Part of a small language model's weights.
Architecture: RMSNorm before each block, rotary positions, no biases in attention or MLP, normalized queries and keys, capped logits.
Each number is 500 + 50 x the weight over the matrix's rms, rounded and kept within 0 to 999. Layers, rows and columns count from 0. Numbers have three digits each.

# layer 7 attention output (transposed), 128x96, rms 0.18, rows 10-31,42-63,74-95,106-127, columns 0-95
496458371523440475444491404502474517547501517451549497489502420502508525407563529544456440484513634479469569496485562487532427553487535491516534554495488518561524506433399592582416518411543501423473512473495530475490466508506426550522529533569459541522495552578454486494512476423465492537
504481476441473425512515481604536561493530458518582612473445470554519508395422503531538481562471489548400525522481482462519538512479535494427523546447534393540440526550554469473502478505514532567464497539436451571447532532508563541532494579452479491532508435565505536470395451431512555437
486532495445478614476529536555540552599503465464543483479508476446540516537577524570422489477508457514449524481487522495503492562608525556549514461529506500485516469486509563466482554483506498501517410508548477559570530533546536496518476589459407473498443515493537426508470426500425530447
496590541542505465478384439473506402498483569554467493443521588589459442498453510505579428447527467543556455547469474466524512460476492545530483506523464527420493490525503478577525540511461547539416544530537534456567475408453480372510485444597562453479508565458515475459469503548471513554
484487415482428553480420515403540399498520539448504477571487486490555514521506349423531598414513560429564440502480541577510516561553480471458437557463448502609489442512505439494555469511488466584529514475558495507528418495464477509502490533335471467531535527474469533469560487518514474493
526589474600498481479416491495490482595436471478545511518517526557533583471531497477620539535482495454499454537483499589549520432419542504557406509499503479426494515500509444515463532503476540540481485536500434526482565471592507524498502489493500545491521518481513612518432519555568427522
599362438439426437455508512518430600449438520454494528484520460459546485435458594511505527440488565520481514543508505537536528502529470440506512547554512438600477497467505468438538491406476556467472515469466444478489558580551581563491409447443511487515586481484458523470518469371567490466
533488476464460501534475492534598561464505511498493569549552450439492432504467537497510490447544464527501489478492505449575511485494512527499499559477525457498484493550517574461511508568491522571466474547536469486504558543444509437520501497482530500491503464541482478479465462480547512517
474541419516500503508589501552469521490504451505446450406525433521518526488425461398441473457544555518497539574530481461499487523434587519448539488559531581554454492489455456513423514550562456526428506461526495516472498537485474445442485524472457551576508448561453595476499542478495502472
469493497543488425551507530520555450492497569455483557601487492405443430580519626514576492461512414416554489469476506429567517559438478513557509390508445412561512542506516629474536541541489482510468536531511464513517567505516527560557515472499513526525439486489557549526501541476467516501
562450542432530473544564500514413585479489575541526591449556514438501530460492472498487457507483484471433567545549424490504459547565485511463542452523534491478512534472413481539584447562530526393477541406412549519443496516548499512527452448508439546408584476511489501456493497525426517481
525385471507523575488513497558522533530544453482548518457528417463573505473534505538461513495465527511415465392542520491526532617551483454468537570493503489555504478470511534489410506473492432550507484532520573528574548491540481508516518574487448452493480476507526482511454370480548456521
527489511517480525447474461455456496611474488462614516465528501522571573482532493547545445562494530505430440514520557487472444514483516543489558564510479574493532445442432489577384579456527531425517540562505588524499473572533457542561489529510437540629459447485535383521480513568464505512
556427445506603465575487494531493540536525473516470387502465457637473587488466561479496494477478569504564573434525467484487534386523553451540637546486548478402522527544415467495578452552427507433481518486512502505489476479493566478423537515581552438371461554507496627478479448512511508456
497438478466500451545493474487507499491500494505445558517493532581505538479325498477606508447513522572532541602514445521560529466490572521514520564452502448628480518576454520544581511520481557511448573542537459435511475417516545370520554482565531561586526424442540523455492430495555505510
561530509464471497436373411444483430499404452436484534468506571631516603484483500506600493575527593576486478596542485532473562419489519526576483554512521525467531533487433479522475533523518586440424534496536435524431456544525491446468489441566488495554461494534501576553460503492498506534
516503559523547572505471484556424465598511444562515426514505514485563594451580474493524546584553573450552490457574492568464528416452544495540549489567501472367512590458455495488426540502544534483452499442520528556494464512534477624425593531509411442457436477468527450484511573483577482546
439520462481471513484464506526489559484461495466502572464533492564487484477459572466611518511463476481421462551430521489546513435477434494461486534503442419546443500507604498496507497467487420591524468515482454499503538489554506531519459477469509519520474431430526463564447472503536522483
577515489502493496495524438503530537438538509536438543461487514481436546502459489462452412468491499588563550485500469418496545499471429564506465509528511508421616583537479552534555487521476428506478576446509484411567401434433516331494448500594491525448476496506597543473498434498457471455
466483493482492492513564498544453533478539496452497438613494461438480493512601520539365518508531455443498594472475543519435416543493529450464550506448531520490459452470490573496485462497532447516576448448458517524466490538489558540511498562408488531471522561490437464528455471468484522460
568493504460552524509448561518459405465562529564452438480524412622479545479429435383545594521532553452615528465575514508498555442493501471480593429446509476458527504473469447517555460532470568522449486512455532452523455520480552426414597421578497484418530515475469494477562540382545459541
465574511476474502513446472424503389435497516474472430488547524519560523535455475477552451418524458470594495473509476561526501445431499502547459468499428455380487462497456494507553482550444454484419514536470529481517473485509522435505505460505518501497506492402519504500481500495505479576
569584484566452464504487470483441486452431555576453611553532522498465467446526571502631519532467568550497623552479537477525547461538516503462529642452530506433473493526550472486537470459581498501498491486510428531570505461460505492508453487462454589515546525448411418487438440444541543390
529508479573476467571475557483594532571411478508477516401529418482448596484465509451378438337529415582550523433465462537561551504433540490549496648474466440355517462519555545452459425470448546434481431435514596549442568581471523502497534528536501428489654552539519601399550486588498428538
537417542521489493574509612555511414434464502431516476542532563482477485539488448508523484525461431483484443500449604462505492465575411505466491417431573551444526504446461515555524504483473317473483533501519527420573485563442509467540568523547522474507474423511486493469557454525526543501
592542449419495374456445478582495497396491480504462454532515490481527470491491488511533580603529537612458506611606534399461567541556450487432529615516440566524435603547483514502361472469484528519487470556543568552626486524474552420482499541484559490589493504550505490559559568464580525559
486526475474489475568482534507472522472493531535453524494492451427503437504440485481491477495481560506430516554409434533562476445520437490471573550468495416481401519569508444517498573422538486415517520465518480580576546464567525541520419501458478455457496460503432453526570504467517543498
453535477409538491586502592485566444424551457514446478465495476404521495439450634538436482412540518527487507504582505527506431509443474438503471671441486468448459526553521561511408512604516497500487496537543442482576504538478506557501568410481593548546491416574375439505483513519504551559
559523546577451469485570494498534484566458599477618554649543474460480552512475513499520520552493521524597523442593607462431497515576420556529450446528519489401518465515529561627490481470592477505461497534466499529578426548510581437543456463477521542451431441464480537577540506484524550582
468506512470437560490492529486508501460549438502419503396531510530497562486465490563485482452465445566408441456405491519473412453486499575529491382495567443476448464437572557507510557567484467516430550473522439448381537545474403450538516482463484504498501529624476437542506441500478495557
540478462459535404450483480605419567520474479452576471607592595488516507472575464472493548644515467443545516509590554511519503529599485500466435589619537463497541484497391482573447425505466499497510532609493582557623526437534548489580524571513412551464507457400496660518488573443552558515
513458459488591499557435607516500512509494378565455407358478392496485488539466611526529544453440550556557501506509482509501550522469489555450610601393452415562512563603538487499472524456520487487530477508508487564660480527442433583561444415520533499558507593606488488408502480512536518486
520547456532544516532534387487382575482466576575448500519537494503540432509457502481620514535532576512559456533518584420471509510566397489478529642499495463558462408425509419561458464422585533450451512562537460557516528469467489544548490403557427521460553478437486475471495494474551496468
449599461424444485475502491511494483433533520528418445540431474563470468525546429483457476471444557652413495461406506429483506520507543538556594371542470493482500550542556545459491471494532419459541500486515491506387509596356560511428454515507508578558532514524510374512496515445478480559
513526472501528418479492467543492474488499406598522510499462498444446524488484448476442514585541475502415487426550550498434525483536531482470484447516445425406563467500471476488528439475523344471560486474518627546390556441482472548540519560495444507524544455565504390448526482490568440471
445456501451429483453638635492496467516536487509561470573589515472518561513540445580538536526486469518561579448572569543497450461553523526500439424475506365509533561609509484493457551560536521551495467465573489417500495511515496512454464548524567482501510420490521533534505470528542647513
478523418503509490390505493408442604459447556468415484484556549532529478517474476531483498431545561506494541540509503540499507597493575508612473508573484461503526520505501555435488493497478530451484473477479548468354530475504549466498514532551448586472479535511528562516491468560454476563
512503556519466578551602571478567485455482470519452443408498482462453505524424529552416507467464504542457514521511490558509468458449465517528501357480572475412473503462548614472542510541456508474539499481507459571409452545517477499576538486450456437543542467481453486540567399587448487481
435476563479522479487548528557600507499469408483525491456493561519415500478479427520459503538503411508508503439490426496490505445452459459494464378562494519436504522461489514528507504473460478540506508449501526588360530525485436523491510545480531428486522484532531432545612523514527525450
394501440411514485506544610505533499514470503497489398455561421572540518483471527445411510449437437522548551547542442574478545526428476524520459522506493419481498501481461583468502518506478521480521503474554623411531465553517481519525551533624513475468495478532511539492536438452498458506
420517581480563591665464565517492503519575511557492487468418417443538368506438626530486574553380597541444449622418430544514509453561417550412614568411573501587479518527587525511402506482557441379509530561545549509661467462467517565552485464463484481491478457651418485504517440392475506403
473501547432507548463465491466453500560496495502614486581538473532509531510555467521542529641490483512535525565539477465445521492546492462424481548521545489564511562514516359538518407518496414527530409509463465443581429411545536522409494521476476469346471523497543557550430503495522500526
473501528546428540438558435505485592556573536496442489484429531511476461457469434493463474457491533456473483523545431525554535480530556455538444369602517473528541445423469408481469500464416558597501500367491497488462496575619548520482546543475520523512408564447574517435565512495495570416
549506489508487450631442546532524510503570484600541487465493439427537457501413555577508536450488629544487502581463563515526531478510428544467606540409419495556419504534580549519511506487558450460523498468503513575577491550594515580522441352497482514637430475508475470434513531473562475508
439475462466528460515556499532446466527495512444515460480467485518567559473518521480480467527501548540438490489470621436459547525522514480490532563556473514468492534486413554528445484470472453484519474483494502548430453498531445493475515492517474527587508417448528428515527529540545560465
490518497495504466518447476444454497479496494580481414540485506544492517450545564488535501519522557527453494505533464553444558495440500477418508634518517476521491535481492413514527476505524449501521504520477497557486491548477543646501492540439481499491543488517495455467460481517504496444
450537548499577573530482486447552507503497471478472429596510516512470542501583585517493505467454451428418552515472465584423487474484519455582436563608468445472569534533497526475580511419532443409451491506556464514478535537582544524504507521459475474498490580416527493486400509522426524486
546508476560558497532481477518474474552514523531495420477501495457543478490420507560489469468459471628687523454511510447543541472504495525441509432471513477434497476488553545545450507537517566585520530581490559449555508438473506426510483485659533539484497547497529525453552513509488470552
409587485488519518480419524473534503478497514444452499531468514515430566510510471512502553498510542433505477535482463601463478546450507443534460609536555529524440498482492400487410481505509576532521485599531461556568570551520484486545503435408492456554459536485499533567488580539478534534
504571515578561484479449496498470490579423580478496459513483538470526562485508546507618488510509499495580517513447496537525531446535479506534527462471522513490479527522483465519499537539541578519513497525523509541514530457530531452540528532528525560536421508447544573505490491561520508567
535415495406415462468472509502489401466503519430524483533557487578498426564519487470542504488543505476416509550455486481518448560477424461560544474507481427576470536518431512436517534487463508460416407403486426452468493571553573508447476442385473460571557404419440482497450491370498469517
543503491447431442495562508540541515475549481516473484491513500478455443545460463470456492441555498582538497518480488458562476494486418523480523545502498486461479522538517628491577510573491491509445520529515451492563512523445528393534485459442531540537517453533452483495498491453523508503
456534478483498516534527489525517486502493458482548465489506514483557507475477552494512515485444486465490546559470511534500576554466479507502548375504530459445440476483482484479573479513512445465456578501493452507465519463519477568545490582442444495506499503534496505532476490509498504430
495523457592591466555468462546530443534453557434439441480467513457505477481454593550538507467439464523687529528526500473567592569520511506477513462536470514526506477547532554517471501499539584519545501601522560503536529483499455501529532380634487526499493585501563466509569620554519562549
503419509508449528476470448459499547478490475570580555534535484554477493487524534448498514514491519405329494555456518486422476484470574475565526513586493433540498495495401497412593503474506402400409465431450472524415474546516477594488518504409447457524566431474481507493425423522468499439
505494472467454485488530521528471492463464466514535498452490423433581489504469497490504513525522469633560429462431502445555538546524495490483547572412468460528485470504510549508438494576465551601536514483490522530502543479475494474521478558518526488528451445555502509474520435478517457479
473473499489450496474500504500510480505393457475523472490501489504545539493567533479548490557495518629397453508449594434490557495578505546485566528522436546526550515524433544511443544466498455462541527523468517566445500522487463545513448531510500468586436488479521480489495480545497499421
528545471609615552521526452436506561540449503491486467500461480415452583460481586516543509506408507452554564429475469601539554459509516536536498639459486449531500403496538429542519516555499611485568530556534562521530576543519530551510591487599452566407464563497541547486466531624554525556
585434472471511422464537481499481501497521512461529557424508526522606512534423427463550491475498488668607564515539527416580507480504468540366522491445528491599491531539498561570515509558488564562510527514503494410505434403512505448464484427598537539507579480507527531465534538449570445588
590491523481461515479442421454544429536446513435527505545501553577536600504521545500605499524443549424434531600513525531474539450586482532530498514578508500509554562471395496513540561480472524357446497536512433499487456605586484520456497329497460464603500492457542487497453537527510547587
501523517543565568492460476521481514545406510498499466488519485495520561425514548522560534554466521462533502457483463554488595435551532508555549495562520503455511530480454491530409526526477570515527462514505518544472536499526469561462547507569476499494418530494558530485513518577544531512
499427499513489487542536553558517555500412493475484409425482452495522503513463519469534531477514467633601492459524499515544582596531448541437555563390477509569503524496534527489468511594511602592545495563466533574451576451491470491523489545537523551506455415513525478530564501488587485514
535483483537509493523542439524530537529589491539487471508457540448467487501437505511433481507479495652563477407544462445567534494539505534413495500466531519516544515553528567539499463502488487480502504533514531408524404419417502394406465525631554515492514506586549513482548485522531513458
431547526476531559487544468499467578467523470494475554514511444433388458460585528496416493535512456409406545448495530487441454534485509502528489607528473525514470464481561525500455421489552419517555479433554520530513539521484470540520543556444526498438513550536443435504476488506509496431
527477509494495562482416527488491455512486592547502528434528436527483512435438507502547496507499515507589419462575449530544536452491527493513501511424502445461468437511556405485446512540526613593512481544427572508553514517454534530434582515617497476446482521517501540526548520476521480541
507531522420452463469419480494472399430595570498445434546516548582491500528517457462553469491526534413433510576517530503450458448453492520491513458564516491481475521452429530467608495457505388456378482441467469473548386516540496476482523407408490516528596452462403479510431506419505513588
531524407527550520445501430537518428528510534523559518561506503462570511447582507514579467465504560473484605600513607403450494532547541427546475524544449517549554614503407545516447537335549466486523436439531451504405519485505413512454559490520468569415503563394505426460466580463445531558
465555506505609404528422569541565493477503463550539474438448479588459490495483598535553461591499468573436544481560406447513553438475433457446468618524494442564495580612525459458502484467414498567476480500472537661496553452482509520541429545462477441463534416485533518451480518469504474526
438478590452456617523478494471530448607555536462542436577477519424532403577573540505512457476430450483427417477425550424454492560593554561556572424490481560550557502513461582457478570457545390486520527531609424435550460521521559500465554453509496508536387508458565411444560490508414566597
595561467533524431494441395500418472500485608496503457435547526535503520461435485567464528540523465634573560584584523479464462523546469533485482492522567494452460541507485472557439517472434563482478531491478574563621486486582490410554440497554471483539509491437540535493509615532534503479
552431393499419572488502538369486584450606542426510422684492366477506570504421447484489488400535574301579528580482474530523431553490486479479483545487506516586490374459472479566491471481520556504523562652501528384641504523492553481517445401452424550502501526532354537459621525495474592516
493571443619488429534528526528476581411440500484441567459488530480513534495358555550539561443563501473625511563444573586584529421476447500545417551491595447481363438493496506582509422514512615483420423557491456519495558496552505466528564378524507546596537496485436569529435575604618534489
583442553448435559527554449503552466488460549462532491580494535511487461551480550466590490465425524521443527406518515521538507507475447472533521466566509440550510536490513561425562552461488455516466474508507447415536512554530598510446519445495515537535531456422469493514491479419500486485
475599459529439515496562552580609537519515426514443656542535530487530518550476451513400476397551497553581456492469552486492443501517503555455486543444504484490472444488544790505523569566589514569395479567567419424567444517404473387499529413448561495471478526644530429467524463506562534535
468470506474531477560499589450521507526541441510469260449465624539423520613489541522427520434515512473599489447526520526398578473428475531516465386531521492414414519492529431475446445543466414506555549528434553476561460474563480403562534520510411532507472378542549609606487509548544515502
468495431587574454496453465587599452560457440497485546542430538522557551503498630537512505490498513491644512494507510520521589542541492506399531556536440418591563569518519774532525562438507575503532483491513486542508512501511423481567536357555556488491523566540569455505509592570558546540
522460549454486631600582502568501526489492618597542613473494509417542430470553492437573463565495484513413460533538526487515493485543565473501510490511452474432517452489443415442545558542494516505525554471491532604418448573575579574496573504500446476442592520445539563461488404535497512505
513501428481465596444451465557606429520541489499528496543505405429578439527550445483473525518460454539482448386478522460525447539510589491482499464445412521500567460509473630395461546543556407628503527547544491414495491472443466514442560614483579444498448495592491456473506452488481419571
508474514532502543448498454545550445692425445563604512496462514542641516501539465499537575568503480469388391465478595438472542548549566543455540461559389600462558491484470536547430560452551456491545488498529537502480440455550448522553538562495532448583449471535606422415474509558457458442
589527456477540489535467457491487540460542515486479508516519390504539521380406568460537483439413588517524550506476476468520438508552651484591610647382517471546501428512430472520467519575520581492463648526502479529440530529464561435444636480540452582542432616534505589443503487509455572563
528477471488584533622492576514494588516527524455384542525496572470536566491407488565511532431489504476538616546506469511553513442511500524504516565518572523573469502447415632559585532531486531434471492531531512470501397465460586367527469448520441538531547499566612517494569465496527498485
595525582486468554451468395414469476443422469436487575444471567590565569509467516526523543577438581624485484629412521474442585474578470558564510452555568554576538518481462614528513510471569524402461493505583434471452408523519503393427496410522545492670435514469597610473516491514442481451
453491555554543562504484490551556535640435382545533442564440521474613520480530456553415584590566501421544424439558448597519546447491580456442445438549511537456558497499498675512420512520536564556519468544497535569425507461484456647446557576526495401533463488601534563484524522533494485527
467563457508497491583485469523509521525386491493470426432527541601483494547419571498562459511381453672436493471420578600565610514470399475468467573510476443543428558519577565416622413572357437542580514510473569417575500446582565473561452511583546521460522464458579542561513409484561456440
500514499496514558460481367510502460544503522485476564511482493474429421538509527487485488576422548549530458459498515429497569520445406502417529484558545556504613486482552629538474447507498459487553530545533538396535371487388554398447459536641554519481502495553539568484552469450471515452
514498521484540487424528499501381507475557500505454488538512435505355482432580510475500448545554505363475579519560473492433459531511540479555572609448507460516426434475462339527463390469551463509512449391417476509492520497458554549469568549465415526320572616544403385480406441485498536575
570505544465458593502515530484461455433631494480505415477552411525486463443453464508469493513488532517524422421586520472483438433448478469457472426432585484490555357505526401466410509578520531592485553587423568472569465604437551489417542526596512537465524459560437560575515472466509533566
502498511496443462456492450475409498463551545500469493532610490536514539479504520510594442508555557476570502576526556499560518482486517544560580448547450478508454493469471481517589528456516448446408498441552510401560469566537556486481511455457479499560499433399470483497474514415579488410
# layer 7 attention value, 32x96, rms 0.0959, rows 11-31, columns 0-95
562498457439461539497475582615559504593508489490537479434468422476426516534428458455504471515453445490481478573537556534565488546538454526675550482499545415452586468495533513390468495478414464478484487495461540528502548515589471511526631554457528425493517433455610504535484533584374498510
541413544372451496538538483545489457525541440512457498465485556533598466503565481577521515522494459504566523567503562549576516505522564514497581477482531553513459564528416492534490563472467451475519536536574542591534459585492490478481478560539563477486398460536475483522565428542579573543
492516496505479449550457451545494513554470524451432545600518607454505483463476523590506555515475417507490517493472506399488507506534488511414582534456492528527562543584488543529523409420439539502454570513477347537563533527473559549571574507517427490527522562332547542580558616545486591517
451526589480466425558438519476453553450354429482562519478433466596499500534441581459494458479514525538566474413519463533524437515456467455451384501473503531458470351605483453502502526446493522479510509564540514515497556449472544487481399564495450627524583502552451482498601383554515543540
482466489588553548551498569481518507400512444493482497502480563479498491569440558480453511455408508458524542554441552463491473499478349554441534509425534471481588494479471527499499461517495438455465461587482570456559539394436491534471521438521465544526505516478424533487495559499527508527
470484462538423511509434480481427488523458579459547550487481442494463492452522536447565447566443565565484557502547453552466536533548389545525494482573457565493529543495438500541499448486493465532395489532525552537510469504538495464475485460499585541573458461575568463547457552479546528468
538504411538564489566538498581481470489455467483496520451540460544472565473462465465464510519537435441558489450497487420429461461539523529526433488588508453588483612525553480491449460473591439414398461582532480530546545481546470432506466459479571585453530525514523514489433462500547436537
599503548518543432448477602605460533470562490530458524646460462526504520453592475446629515589601512466503482491492575499477559518438512484489498493546453522445524524478476542552574501456515438503573500578493477454533492529526542537481629537476525476490550571478482557442488518456466512475
455434485508573510503468469506604430505502423489537542426469520513480530562532537466465488591557505555525495431448497477432487464501416563468518488504535363486653583542511512454575567528486529470537575469563475478489506472542529430562494419532429490474470519424461536422505528599546430556
422509496451500516560520504492457544472408547579437509485491484538586434445601502392540435552528463484491511401489549495498450537492543506585503474453508452468505545491487459513512526539496516580401485551474533618459430510409401472539519468515500444431579492484513555527512509450552546485
451522491460501453495432392516461477498540544513493472516549511517541416523498489376464555536509596458475527505508449505591429547513520558464507478515394485504373547535502464436347542477504502516408460495522530491503499432432528513455478543483509507540453471461502500499422518569506487535
572492455415421483482512437507490503456432474594418505480466491459584516492512505457498600455544503473462419492562494523498457488482494495472581467429494490492509530543450478602449584594519460525548528451579451449518478444604483508508490584509562540552603426475498476512443548499522432512
469439509453530367488491453466420515459534462516557499542526541501516490418365559483553412571426493530522423500446551532515405555487558481471532500448529508492583528467473551576446424478453462523498507471542485574497577422564517449448514473451414406459422557483532403479633543464572554521
557499520521623462533440523466432572571471546551450485528490500495454474519407544518555528544466512455482436449470467506487596493515545418464546463547503506467538551424449542515546544448559500472364446474442458524483484437527583507558457494495487547535530549485558440509523500532474480539
526480535393509530560568542506509478365487494476473476573432520440518561466463456512451456439415509583468563425498501512503469493581443538563532470502611499520530473531445573610530393548536493318529443445426472538475463506579628496452409520479512595525551571473582440525571474514488514459
534452558463530556519488414494496508448476460429432484582460527403542623438462469483465599520560476455467500579465470520569462516492427515427429478484488463496512553599516495525508512438560477542540503457492581442484543482597510523532499520577510432553559419425460496571551470421447411490
565499483540537513524499537503531518555508533520526509457500529540432453556497439555555497564442536516487528362424528496539515556526492474546589499512436488399438533597524558488556491567407434505551465506510523424537534428590432516501548479566462593501373480512601440491436532541485472482
502512577445558597516471452484531470563454469539563572427579491470463416496507477514429513571425443501425625377465460509458524531510527522510447533552524428489472484444580587552421420509542531438573501528502397467554518367559530507554450594460508520463528576472439594520487372535552562466
456482532579506481463585506484464500532449471547549524481499566556463436466530483600514423512612480499545490611547458541497456447484549485439454520480449477535452443580517446516451473398535448542519458426511506483503455495449517489485634517447400510407361595559395550575557555464449483528
488551539531599529489449531479452519535530390515382520546522528544548513441486486561549408483474520558434452481522561515488441568505519504441414487550411503491514443487523458430489491452512516599511495440422441509457634562590556529464400478443526485503493508475531498585498456442563529494
444489501505507525576432504496497446531411364556593485562490494539508450517426526476526478508499468489520568408546587534498538394498467545566482520482525469563468446559546552436530468581551529524492436455553509546529433542444566489440436496500501472625545388572572426567470534436562560459
# layer 7 MLP gate, 256x96, rms 0.218, rows 0-11, columns 0-95
475581574455549561463434494478478445471446476560505430482486487505518488459522639405507436533523519545473449444459532465521461521468470509459512467519453515526486522508525489527577535482469537413503485581510502520567538513488464530498484430461521543505508491493427435554598481562508559512
560542484514485517617553578507471502475541484526417500507403469548415455497464574565510521572485552587457462509579497474516441474509487531425566464471577571494510473436492442472480422573505508447404502489400490438511489581524497474526520433521506511589482475483521498378604584478445511558
506552506393443519538477629446411569514528525517473459463528490505494540546476487550511461499491477541402453604447500603478543514463482508461432485542474412488543549440520509481559538539487476505474538543536504426535525499535471484545505503483487513471563577542485562499470522529482548523
517523535423486482567436560500504467560466440623493459466407429471481532458530445513483551540442518500445464446528478532534539494458534528473452500597483522494491532477528515493498562463496617541519473456508532609457481528531485478471510480559470515463498437442506385567476459570480534419
488609543462520521474509553539507530446496585522482523546437464614487488464483566388401478482540493518366585517545497536435532460513514529459518529518548567476565437515535524598586443421437595614596502515477472471453552539528542540482464434520466444462543488549447537496613490542517426593
555480518572559452479511480567589481491494575526436508462412441518489526498597444496570436451467497473500543473468455565383465448494477498491563575501467561460459515489506519506455485502443519581533419447488521521518397559406496433475449542494541641468496546538518488512515476457499527535
542542667466517473553316576586451533511557493519594560609429625503570464467461483501492467544487547455438530587595477531500467515496574467524478513614517560463506482511479486540416554445523506553504552531454520492576515429502518527524541457513459533565340476456501522419585523422524605539
517508473505545526519527484549600529514458532422437504487494651503428481543537457501533453499545573596494520443492549525511535480384496526579461550467486506501444536573590467472481527479497474539544491462383428477466496441473510411474465521496538559470506544513534499565408485465529545517
471474482487449559542514433473472533539326511480341517466406506429569464442508550500559462573513549609443530537482465485473511500453472503513511607593517514574512611456491520593473542556482557521540557478461532492445452433465462533475505529495457501487421555512520468475466537480393574491
574490590626464528480451507569424477499514452501428456509462450498474513489561512556519515513640546573509486553534485428445457551476455473450568591517486514528553514378517505525489546459579522460519431468508545497543535456417494488522537466422530571534561537509451536461458492463433449555
515499459476493439527502520488467553497397489558518519407538525608481499419534557510480503576428597637432520526544623506428424514510402557517521555534551510547477485474422495586451421569544475569540503520559513589539464575504500537496485465542429560525576436513490418481465513553535516498
480572528512524504514556492484442472474486529501543486525342499504454471473510560468586558505479379552453620510492517549519497439479471488482408511566567518520461481560458506556568421482392470605471522538478483461528490523520537477539467484619480549483571440520509421494514483474480491515
# layer 7 MLP up, 256x96, rms 0.186, rows 0-11, columns 0-95
484501590490539517510510508490520489522474554503407548484526486388530516421539429474436464574500462507493470522515413526514551446430415561446598487534557433535427509422479486492477444523458487521468472484498483571418543474492511508371550538530518512510595471592460568516460561566581496405
449471552560537548591501516508502544434573486589502491546517557556478457575509480590511525516421548470441528490443470495505582472537478543438554508465521392482474469542521508476486481512607418512483466531525447519493475584604555526476544491501473576525499503561441543523580489527501541475
458493377499494547434454507549491519428557527493503507543475472442450513447552481462603464487474505481477485534489433539537496587508410588447495500463493479521452578516499461478470527569479411552563566539607542582518506515465491532491535423477487320500507494555560581498487541511513577444
593513462565529441519553409461506561460452489457489474479488491481450406517434513616520510522454493453542528493562558529558458584512573494458487526482507464560494518508447442488548547406499429443520460449507406526522430545397451486559543551530499447547550502536512527469462532434495445581
566518554614484397499484510476521475445494496510534438469443519468630480508495608491500366525570509440518509592537530562566582526490523507438511487539466416451557544527520551426402464469451534558474408551502478513533464523410531508431421465475446492488577550516473454489467468472521495588
468511518588492448559480505558442480485485476615525505599580582440502525476421506447501477537588411601483459559478515560480490503558497498519470489488541456485601515552568464563515441557456524517515519451438491487570632501608571424418352513522485451458499512426485498499428493435563426532
480510477519483416541524430589503498535392490552506439527520461503474545482448511512502596491523588510489486547544587565545565492545560474540534433560444599544511578590539468571470520432433514575471546491471508630528469491553482540541424502496500555468431525398508605555481527503515473472
454556408455465523487469442446522535459508494476446483488507426574585597539516470489445515501536492517500553503470611535461516460547555521532535521509429460399480459535542541485462472523518464539577468518568429341506519462564553462388490465535544516536566533588470509544475493539527526567
520557494429623450539506400513536552461466468456516498503503555492437466541473509444549511536532491406494425438444442552558484538480510447465545512450493489463482499450481417460557498354541518479507413468535463496516543453517463498537578468509508485475525470475422508459474522502439515534
502525470414440535571516494527537496571499417485498495567461591472537472530522454534511450411458527443466405563467508535486398493546524473563450461511511514375511511607441570513579508443501450494490449595481574522511490439454531470481366479505483584512505478484484506514524422464572440399
511505381543540542467538510525426557541516467540476528591519537480544590436548455440496587585437484483438512448499605459525492492539489572497553512512446471496452419459510509570453468553547510454432473538483581487541503502522501543469510434472529457482538465519486451505481477567566463442
533481578584470474526536410453548512403471530548477435500542574557371511518494547510486421553483492518534439422445484521450517473427539488518505531516505552444539478558544452539431407507476535428505376554455526531480516486520450520409609474506472554508506524485489425505480511597486503523
# layer 7 MLP down (transposed), 256x96, rms 0.186, rows 0-11, columns 0-95
540483457523472440477497498551394523495545538515528503504498525481588540475451505474467533498499513487411502503599461583531464474477502410512387512506499377507480541547515446493534496518543528526443545555506577520534518500479579449555444498552509520489460541491491464483409445401396382550
481487604552581529485534538481549510519505555565543538546623567442512404516640479506487536551504506444481447530494440486574502536497544509554459410518527436475543601511599504516491504426490477519471512518572530464429505479503474555479433536448481492469457441469505483474482458569470453543
522499406598487439434580406544490547512480478568344405471423589459567427484505478496476502520523508540442455507493506478561514472505463473547530625497438549428552552448461431511449516451509462464520527430494418533497472506495430467473566527535447526495449524488541515508506518460455504510
533473520387486397510566500530527424543471503514470479538391395483471457429540463458484548509506575498506506524540471568492604473457576557516534571486499548466540490472560519470468491463505563496525512461587569469317507560514468557479533504507510396573450517506511415553464473558538463536
522439533522529408597616600498567458466584495483554379549549530603462498558453480451442536488412554459479460392530431514515506485462529508571503465482542498556545586454505493503491519612545503461516503600499517423516536561496505556522576464523510469493458538574506486487423446508456534530
553576507611539415549466512543507583531408520481477491500538435448471465509589490465552499454507548521398404483366516570445449442466406501489437642554446575568522526509481517486487580451489487512525530445534485551512536513488471593494460574532447580542569554416526514600500433447460597475
425482488404435470554553541467577480535486512518519479428528490489462492468503522548473489429542507468454543484562471515492460527445547556420451477488448509459418580491433576423541503499490585577497467510595589614418497513426466614446506493519433564532494461529435533510509410532445440542
527461504435430500466511593543439533394488542489427501485547470488523607485532525501476523514599507459557513574547482482575482445504546487435600429488448495504498476488434489520472625532523483462545537535512494456630498545540481521498516451479486437527467486481474578475543600511543581465
440502521510545538509507500530472428504425445525482390522438488498570551537451480515514468562489473530513502407502496501561415556468559494532547496549487464499498538466453500531508498453468542456476472420618442471589668452500537494563529504544495475491413474472536493480470519580482444578
494521497569507518467531516496548520511572497520462515537401513540489537494426511470516503548544525518615565409528491547528483451518544497510537567505494552525601480452497466408454515405509420291423528575488469447535549474570503483437514506466551533427406483528509570494451462482570576526
586450511477500562505519461540542536457529501465481536545543529501541489527524457457409497477536531434560527476471507516557551438525441494544417449603544583408600472485481492489623510517510555501518542548440505490571395520499506439549426543464538497467482443518519447476476417471468512425
483417511573486426502340551449445499480489502456507521441558472515378544524597494545469492502564554483485471546466497529581491483531519485513557479545483499503498463517535511503493508496439559402513550399517481434607480524527502448588575533454525552547505512448475442410503493468544538576